Weights of a small transformer language model: hashed n-gram embeddings.
Each number is 200 + 40 x the weight over its row's rms, rounded and kept within 0 to 999. Layers, rows and columns count from 0. The size before them is the row's rms in percent of the matrix's.

# down: layer 2 MLP down (transposed), 3200x640, rms 0.0216, rows 1268-1287, columns 0-79
# up: layer 2 MLP up, 3200x640, rms 0.115, rows 1269-1288, columns 0-79
down1268,103,134,284,179,96,146,146,179,147,252,217,192,179,201,216,263,231,263,218,117,196,252,211,187,188,246,210,231,163,186,217,196,236,176,173,122,183,104,181,142,160,219,160,209,212,250,229,217,260,188,255,252,229,246,221,220,198,192,151,190,220,214,159,190,249,181,218,246,182,169,189,246,153,205,149,266,116,196,226,119,296
up1269,101,197,237,185,209,219,202,128,161,185,188,191,205,219,134,189,178,239,140,241,192,151,209,230,223,247,229,112,179,256,171,180,225,150,237,256,199,214,193,172,219,261,215,208,191,178,216,113,245,202,153,196,204,175,188,207,195,224,181,176,209,194,238,183,239,226,199,181,117,273,213,203,175,198,242,212,239,176,217,215,158
down1269,099,220,189,221,172,132,167,266,231,301,112,206,225,194,197,196,211,243,152,288,243,196,207,196,180,219,223,242,181,252,167,218,150,143,160,183,231,152,187,173,200,141,166,197,183,232,119,196,216,197,180,210,144,237,203,105,212,167,121,116,176,289,274,207,244,110,109,170,220,155,128,193,220,274,144,269,213,249,150,245,223
up1270,104,148,224,247,240,319,274,197,125,158,162,197,190,156,153,199,227,262,209,236,199,220,215,146,142,264,197,247,253,241,209,196,164,240,194,229,175,146,200,202,197,187,172,215,114,219,155,227,131,152,195,244,164,296,248,213,205,224,193,211,174,179,278,308,137,153,189,156,213,222,276,220,146,218,157,207,259,114,219,170,154
down1270,099,171,214,211,169,171,253,191,140,246,177,191,163,195,144,173,180,245,187,208,186,238,177,201,187,188,205,185,137,178,152,139,174,238,178,238,189,189,245,212,244,229,242,229,190,262,223,248,199,193,289,200,216,196,171,129,208,170,203,216,144,214,258,162,165,220,149,170,249,230,226,185,226,241,123,113,221,288,171,150,217
up1271,111,233,184,227,228,245,220,253,239,201,182,224,127,280,244,184,158,182,201,193,153,178,158,271,228,176,165,203,176,154,273,202,168,172,161,215,173,228,143,187,157,228,191,200,142,148,205,154,145,187,135,132,231,193,249,223,215,170,190,223,248,211,159,158,216,171,214,222,200,252,241,147,172,208,214,171,128,208,159,210,222
down1271,105,188,217,221,195,189,259,211,223,238,200,151,147,235,244,211,158,197,125,274,158,169,211,239,161,97,277,176,218,172,230,196,173,268,247,113,220,202,195,176,223,159,177,117,187,135,181,246,187,121,260,192,193,213,194,180,163,188,185,198,224,211,167,215,221,166,187,253,199,185,204,225,182,184,166,207,178,281,206,249,210
up1272,106,181,179,140,209,175,156,261,161,320,210,185,208,248,172,190,168,230,159,166,201,226,183,146,225,193,181,222,284,230,239,128,175,181,261,262,149,209,212,215,185,171,267,184,149,159,206,168,188,210,216,305,112,169,202,224,185,216,228,232,166,153,158,209,249,169,188,152,245,316,216,210,171,260,174,242,208,231,175,178,209
down1272,098,200,214,220,268,181,241,186,221,256,280,191,222,231,264,192,182,218,200,125,180,269,207,198,181,252,207,253,279,176,222,162,193,243,190,168,186,179,249,285,229,192,107,205,200,202,168,192,220,183,199,265,153,232,226,208,252,194,224,190,214,262,270,127,184,163,206,177,160,240,202,231,240,233,268,198,180,131,212,177,203
up1273,100,134,222,215,162,187,168,123,182,251,190,173,201,151,225,300,239,207,265,161,162,146,210,231,164,186,159,228,173,181,150,245,284,236,195,265,234,138,190,248,228,197,253,175,230,186,232,200,122,220,199,187,271,183,168,215,194,237,254,304,268,143,167,236,203,207,204,215,119,204,227,129,239,190,181,229,176,257,211,216,245
down1273,100,160,207,218,147,241,199,197,192,174,126,185,76,200,219,205,213,133,179,244,193,225,226,259,167,147,172,159,268,132,214,192,244,156,218,201,235,147,246,224,186,184,231,147,183,191,255,253,202,226,250,193,220,172,207,191,210,174,188,252,194,176,277,217,147,264,214,160,152,169,244,234,242,146,203,200,167,224,189,244,238
up1274,102,240,229,157,180,234,242,178,183,192,185,290,250,146,130,183,258,240,261,211,209,182,189,208,290,197,221,198,225,150,186,187,196,215,173,166,109,212,155,160,151,256,178,175,146,194,180,165,160,227,224,145,258,228,173,209,155,196,236,181,239,223,164,226,139,185,256,239,226,213,186,206,185,173,153,250,187,227,286,283,228
down1274,102,195,268,184,163,279,233,275,173,233,107,220,197,141,204,245,191,194,208,294,165,145,152,239,196,230,206,164,150,176,141,252,203,131,154,204,171,217,201,175,234,199,159,148,151,232,184,227,180,247,166,284,204,129,201,211,130,272,225,172,219,217,188,291,219,198,159,266,178,178,193,176,166,157,171,210,219,222,177,140,298
up1275,100,207,163,185,215,178,144,157,176,181,174,164,129,218,239,301,241,192,239,184,192,198,171,216,192,207,188,166,184,160,178,189,171,271,172,287,164,187,158,214,92,171,230,176,137,184,146,205,215,261,192,174,204,84,201,243,233,238,204,180,187,148,174,237,220,219,186,185,177,209,175,219,182,181,234,236,157,212,210,119,179
down1275,099,216,223,109,166,206,154,190,194,232,130,248,245,166,202,163,229,236,232,248,207,203,155,185,124,168,234,168,196,285,135,168,151,236,222,169,133,193,223,201,205,203,246,244,137,233,236,249,120,135,204,156,230,157,209,197,268,169,236,226,202,203,162,222,186,234,241,206,174,227,204,168,184,206,184,256,183,224,141,142,179
up1276,094,222,180,174,153,278,195,200,232,180,222,170,253,172,207,171,170,140,246,207,218,218,212,224,200,204,176,281,188,214,175,219,191,169,192,212,131,141,148,173,180,237,148,173,207,192,165,148,230,218,140,175,210,236,161,233,228,216,177,219,214,189,185,160,216,164,149,225,217,160,189,192,170,208,209,202,147,234,219,216,171
down1276,096,223,191,211,192,207,233,177,164,189,177,204,193,209,166,200,230,208,179,201,173,153,204,221,200,159,159,118,153,179,174,186,164,199,158,195,105,262,149,201,258,153,214,222,227,189,231,142,225,247,172,228,238,174,244,161,251,149,177,145,203,204,238,140,173,186,172,199,225,112,218,148,97,156,158,229,190,146,238,267,254
up1277,104,188,210,264,168,186,140,217,199,241,221,209,179,124,105,244,183,177,178,217,195,116,178,222,226,190,190,237,161,116,156,177,173,171,213,286,207,119,277,155,193,188,156,210,163,168,151,205,209,200,271,192,191,187,248,124,226,231,146,190,233,247,169,191,229,209,175,204,185,214,232,224,189,195,211,157,209,185,236,144,205
down1277,106,188,217,164,167,220,189,259,198,138,191,214,141,179,149,212,236,169,270,228,184,235,219,182,143,184,199,128,131,253,273,250,167,140,229,275,251,244,185,159,228,167,128,105,167,140,170,176,183,182,212,154,214,248,245,95,171,205,176,245,188,276,207,162,249,232,181,204,255,146,159,170,136,176,125,132,156,241,144,203,227
up1278,106,237,234,189,206,206,138,218,237,169,275,192,131,200,248,136,208,196,233,227,181,276,206,222,198,204,246,170,228,179,258,179,245,193,199,262,165,181,249,147,204,162,146,191,142,131,123,134,234,197,161,87,143,177,186,217,124,178,199,199,250,194,169,286,180,198,214,173,124,218,267,122,218,210,229,185,189,245,230,205,227
down1278,104,236,175,175,171,213,114,268,223,247,186,151,187,287,239,242,105,198,196,251,208,153,180,220,203,220,198,272,177,164,206,248,142,227,142,194,232,215,234,178,167,180,171,145,220,143,195,144,184,83,268,241,160,180,183,171,243,209,191,218,263,220,169,145,185,192,174,153,196,186,139,174,209,202,211,175,146,217,252,218,190
up1279,100,243,261,222,159,154,172,173,119,160,148,195,196,167,202,221,253,228,211,183,128,184,245,245,178,290,146,201,176,191,253,158,218,157,199,165,243,203,271,95,191,270,167,124,159,253,219,189,240,230,234,197,189,167,136,175,237,225,238,235,219,236,237,202,184,190,206,142,216,175,193,238,232,151,178,148,170,148,204,192,203
down1279,099,174,200,233,203,131,172,221,182,242,164,191,177,193,167,279,143,158,166,206,217,155,208,222,217,172,127,152,171,205,112,252,233,225,175,279,132,302,190,261,208,180,269,219,244,184,184,202,159,242,202,116,196,181,171,148,257,215,121,212,177,189,155,227,196,170,178,142,166,174,218,233,220,182,223,122,186,113,240,116,274
up1280,093,223,197,254,209,133,165,251,214,258,176,247,211,181,168,213,209,172,203,252,281,164,213,183,172,190,150,199,211,217,209,212,175,188,117,205,189,162,208,181,177,185,172,200,215,199,156,257,115,260,220,106,221,206,200,131,152,242,97,168,204,170,171,210,213,237,111,207,186,159,189,186,257,193,226,244,240,178,199,160,196
down1280,093,234,201,321,215,232,177,226,229,167,247,174,188,218,174,176,148,176,213,230,190,174,194,206,171,213,211,238,152,200,213,248,185,256,187,189,207,138,220,201,228,245,239,162,136,232,212,172,181,205,215,223,223,193,185,227,251,276,218,190,284,157,202,278,171,219,179,171,201,185,246,242,243,221,226,206,268,159,200,198,250
up1281,113,202,211,274,243,196,202,186,203,301,132,228,161,223,212,115,124,132,214,112,155,249,217,219,200,199,210,234,242,255,224,174,193,226,230,156,95,151,249,283,171,178,209,193,284,181,190,188,149,203,192,196,204,206,196,231,152,175,179,222,196,237,206,190,182,260,221,118,193,221,220,207,120,171,162,272,223,176,210,170,117
down1281,101,165,229,184,183,254,224,198,256,128,235,201,212,191,166,228,197,197,277,149,189,249,146,187,156,195,242,244,196,220,204,212,216,227,229,162,261,199,271,225,195,197,236,103,246,206,190,192,136,171,198,251,201,190,222,303,180,144,198,179,287,204,170,118,231,203,177,201,135,244,194,220,258,252,208,262,155,204,225,189,232
up1282,115,205,224,164,178,91,250,161,192,220,133,215,240,175,201,150,202,214,264,223,249,182,215,166,230,160,256,222,231,220,164,190,250,128,184,140,259,185,192,153,220,146,221,221,236,242,198,194,160,205,220,169,182,94,157,209,220,239,137,213,196,255,207,185,155,118,261,211,245,255,240,171,262,185,221,170,228,144,195,212,174
down1282,111,246,185,210,236,244,180,204,189,238,153,170,236,146,165,175,232,207,267,160,200,134,204,211,228,188,161,218,250,214,200,157,187,161,235,196,169,208,287,221,170,129,183,129,199,199,198,224,123,197,243,166,255,198,227,233,210,235,309,222,258,211,248,183,227,190,216,153,195,274,243,221,244,262,268,193,265,203,193,172,192
up1283,108,192,231,159,196,207,197,171,158,187,192,199,168,253,213,209,261,127,161,282,201,252,190,229,229,204,252,268,186,204,149,167,174,214,225,153,229,213,225,211,215,226,161,231,101,139,246,172,271,181,230,177,188,231,198,265,272,212,220,210,184,205,135,201,165,228,199,183,297,161,178,201,208,192,180,148,241,261,145,229,147
down1283,108,125,139,179,177,163,171,192,199,194,167,252,239,197,150,167,249,187,196,248,182,164,148,247,208,215,204,230,250,251,195,159,178,188,229,245,153,125,197,165,188,208,142,237,242,139,195,235,160,146,237,105,239,179,141,258,199,165,217,246,225,225,214,250,169,199,96,237,166,192,177,246,229,148,224,201,215,186,161,171,219
up1284,109,221,221,122,207,221,179,195,166,173,247,210,251,230,211,278,170,168,184,264,180,235,215,132,181,175,265,186,235,220,175,179,205,221,185,164,165,279,174,245,228,172,125,198,166,235,211,220,212,209,212,142,191,188,177,242,234,196,224,154,210,206,168,167,172,228,247,242,176,215,232,182,157,208,138,165,189,156,210,239,248
down1284,106,241,238,221,176,183,187,172,164,207,164,178,164,249,255,237,194,252,163,218,95,237,230,162,216,166,282,203,226,245,191,217,209,264,134,143,187,241,146,196,196,266,193,183,222,188,211,194,151,192,203,199,203,300,223,216,207,189,236,269,184,239,206,197,168,164,229,294,259,202,157,226,124,205,133,209,283,225,119,177,156
up1285,103,215,190,195,183,181,244,214,255,110,270,144,212,237,184,130,218,216,188,219,212,194,148,165,273,164,212,214,238,221,149,257,132,186,208,219,252,223,127,171,208,184,209,167,213,159,238,234,170,177,203,166,155,161,226,225,203,127,194,185,116,240,234,283,224,192,190,235,229,229,130,208,249,290,199,175,272,204,215,199,194
down1285,098,199,242,221,223,142,190,226,296,179,189,213,107,151,149,204,158,201,218,215,173,246,225,220,249,191,205,176,241,156,168,265,184,223,231,193,188,219,175,214,207,237,188,161,205,207,185,219,270,205,136,199,186,201,197,204,201,190,148,249,215,176,176,144,117,315,284,257,166,182,211,186,239,223,216,181,154,181,186,176,225
up1286,098,148,182,278,235,246,272,223,147,244,178,174,140,204,168,232,235,192,162,223,224,262,111,267,241,141,235,235,228,137,133,274,236,195,204,247,211,223,244,220,231,164,213,224,185,248,191,235,167,225,195,188,187,185,184,224,221,159,168,195,164,259,154,143,159,157,197,139,126,199,230,156,233,266,205,206,180,191,244,223,196
down1286,099,114,263,196,204,172,212,282,165,213,155,231,154,194,250,286,257,223,203,263,231,252,154,251,245,163,250,211,168,197,134,214,255,185,215,247,160,229,241,223,181,161,199,214,239,215,192,173,212,258,243,272,158,170,161,114,229,208,284,232,172,194,186,243,223,296,227,193,242,328,193,172,223,211,227,212,226,185,172,197,156
up1287,100,170,134,198,219,192,173,165,206,165,184,125,229,262,255,168,140,259,194,232,265,232,194,208,203,148,213,226,158,219,208,241,168,224,245,245,175,187,167,193,226,187,191,227,237,160,204,192,247,206,191,161,211,133,233,171,193,192,183,183,188,165,219,229,318,195,215,188,178,241,211,121,149,304,156,186,180,204,200,272,136
down1287,098,146,164,158,218,233,234,188,242,153,157,105,150,236,281,188,236,202,285,162,205,246,209,182,213,210,221,162,149,210,167,178,121,194,209,204,328,143,226,216,163,237,197,175,216,221,176,253,190,258,209,166,203,178,197,183,163,247,130,157,191,209,121,171,262,195,249,149,213,220,180,110,243,217,209,196,254,216,182,226,166
up1288,101,211,209,167,113,193,232,176,240,127,164,245,239,159,142,185,206,147,213,222,269,222,178,282,150,207,155,233,152,284,262,154,167,200,185,195,152,287,254,165,172,268,203,166,169,231,224,237,242,192,186,184,244,199,235,167,113,262,196,168,167,221,209,196,185,186,216,140,194,167,143,166,150,229,231,154,217,208,236,180,206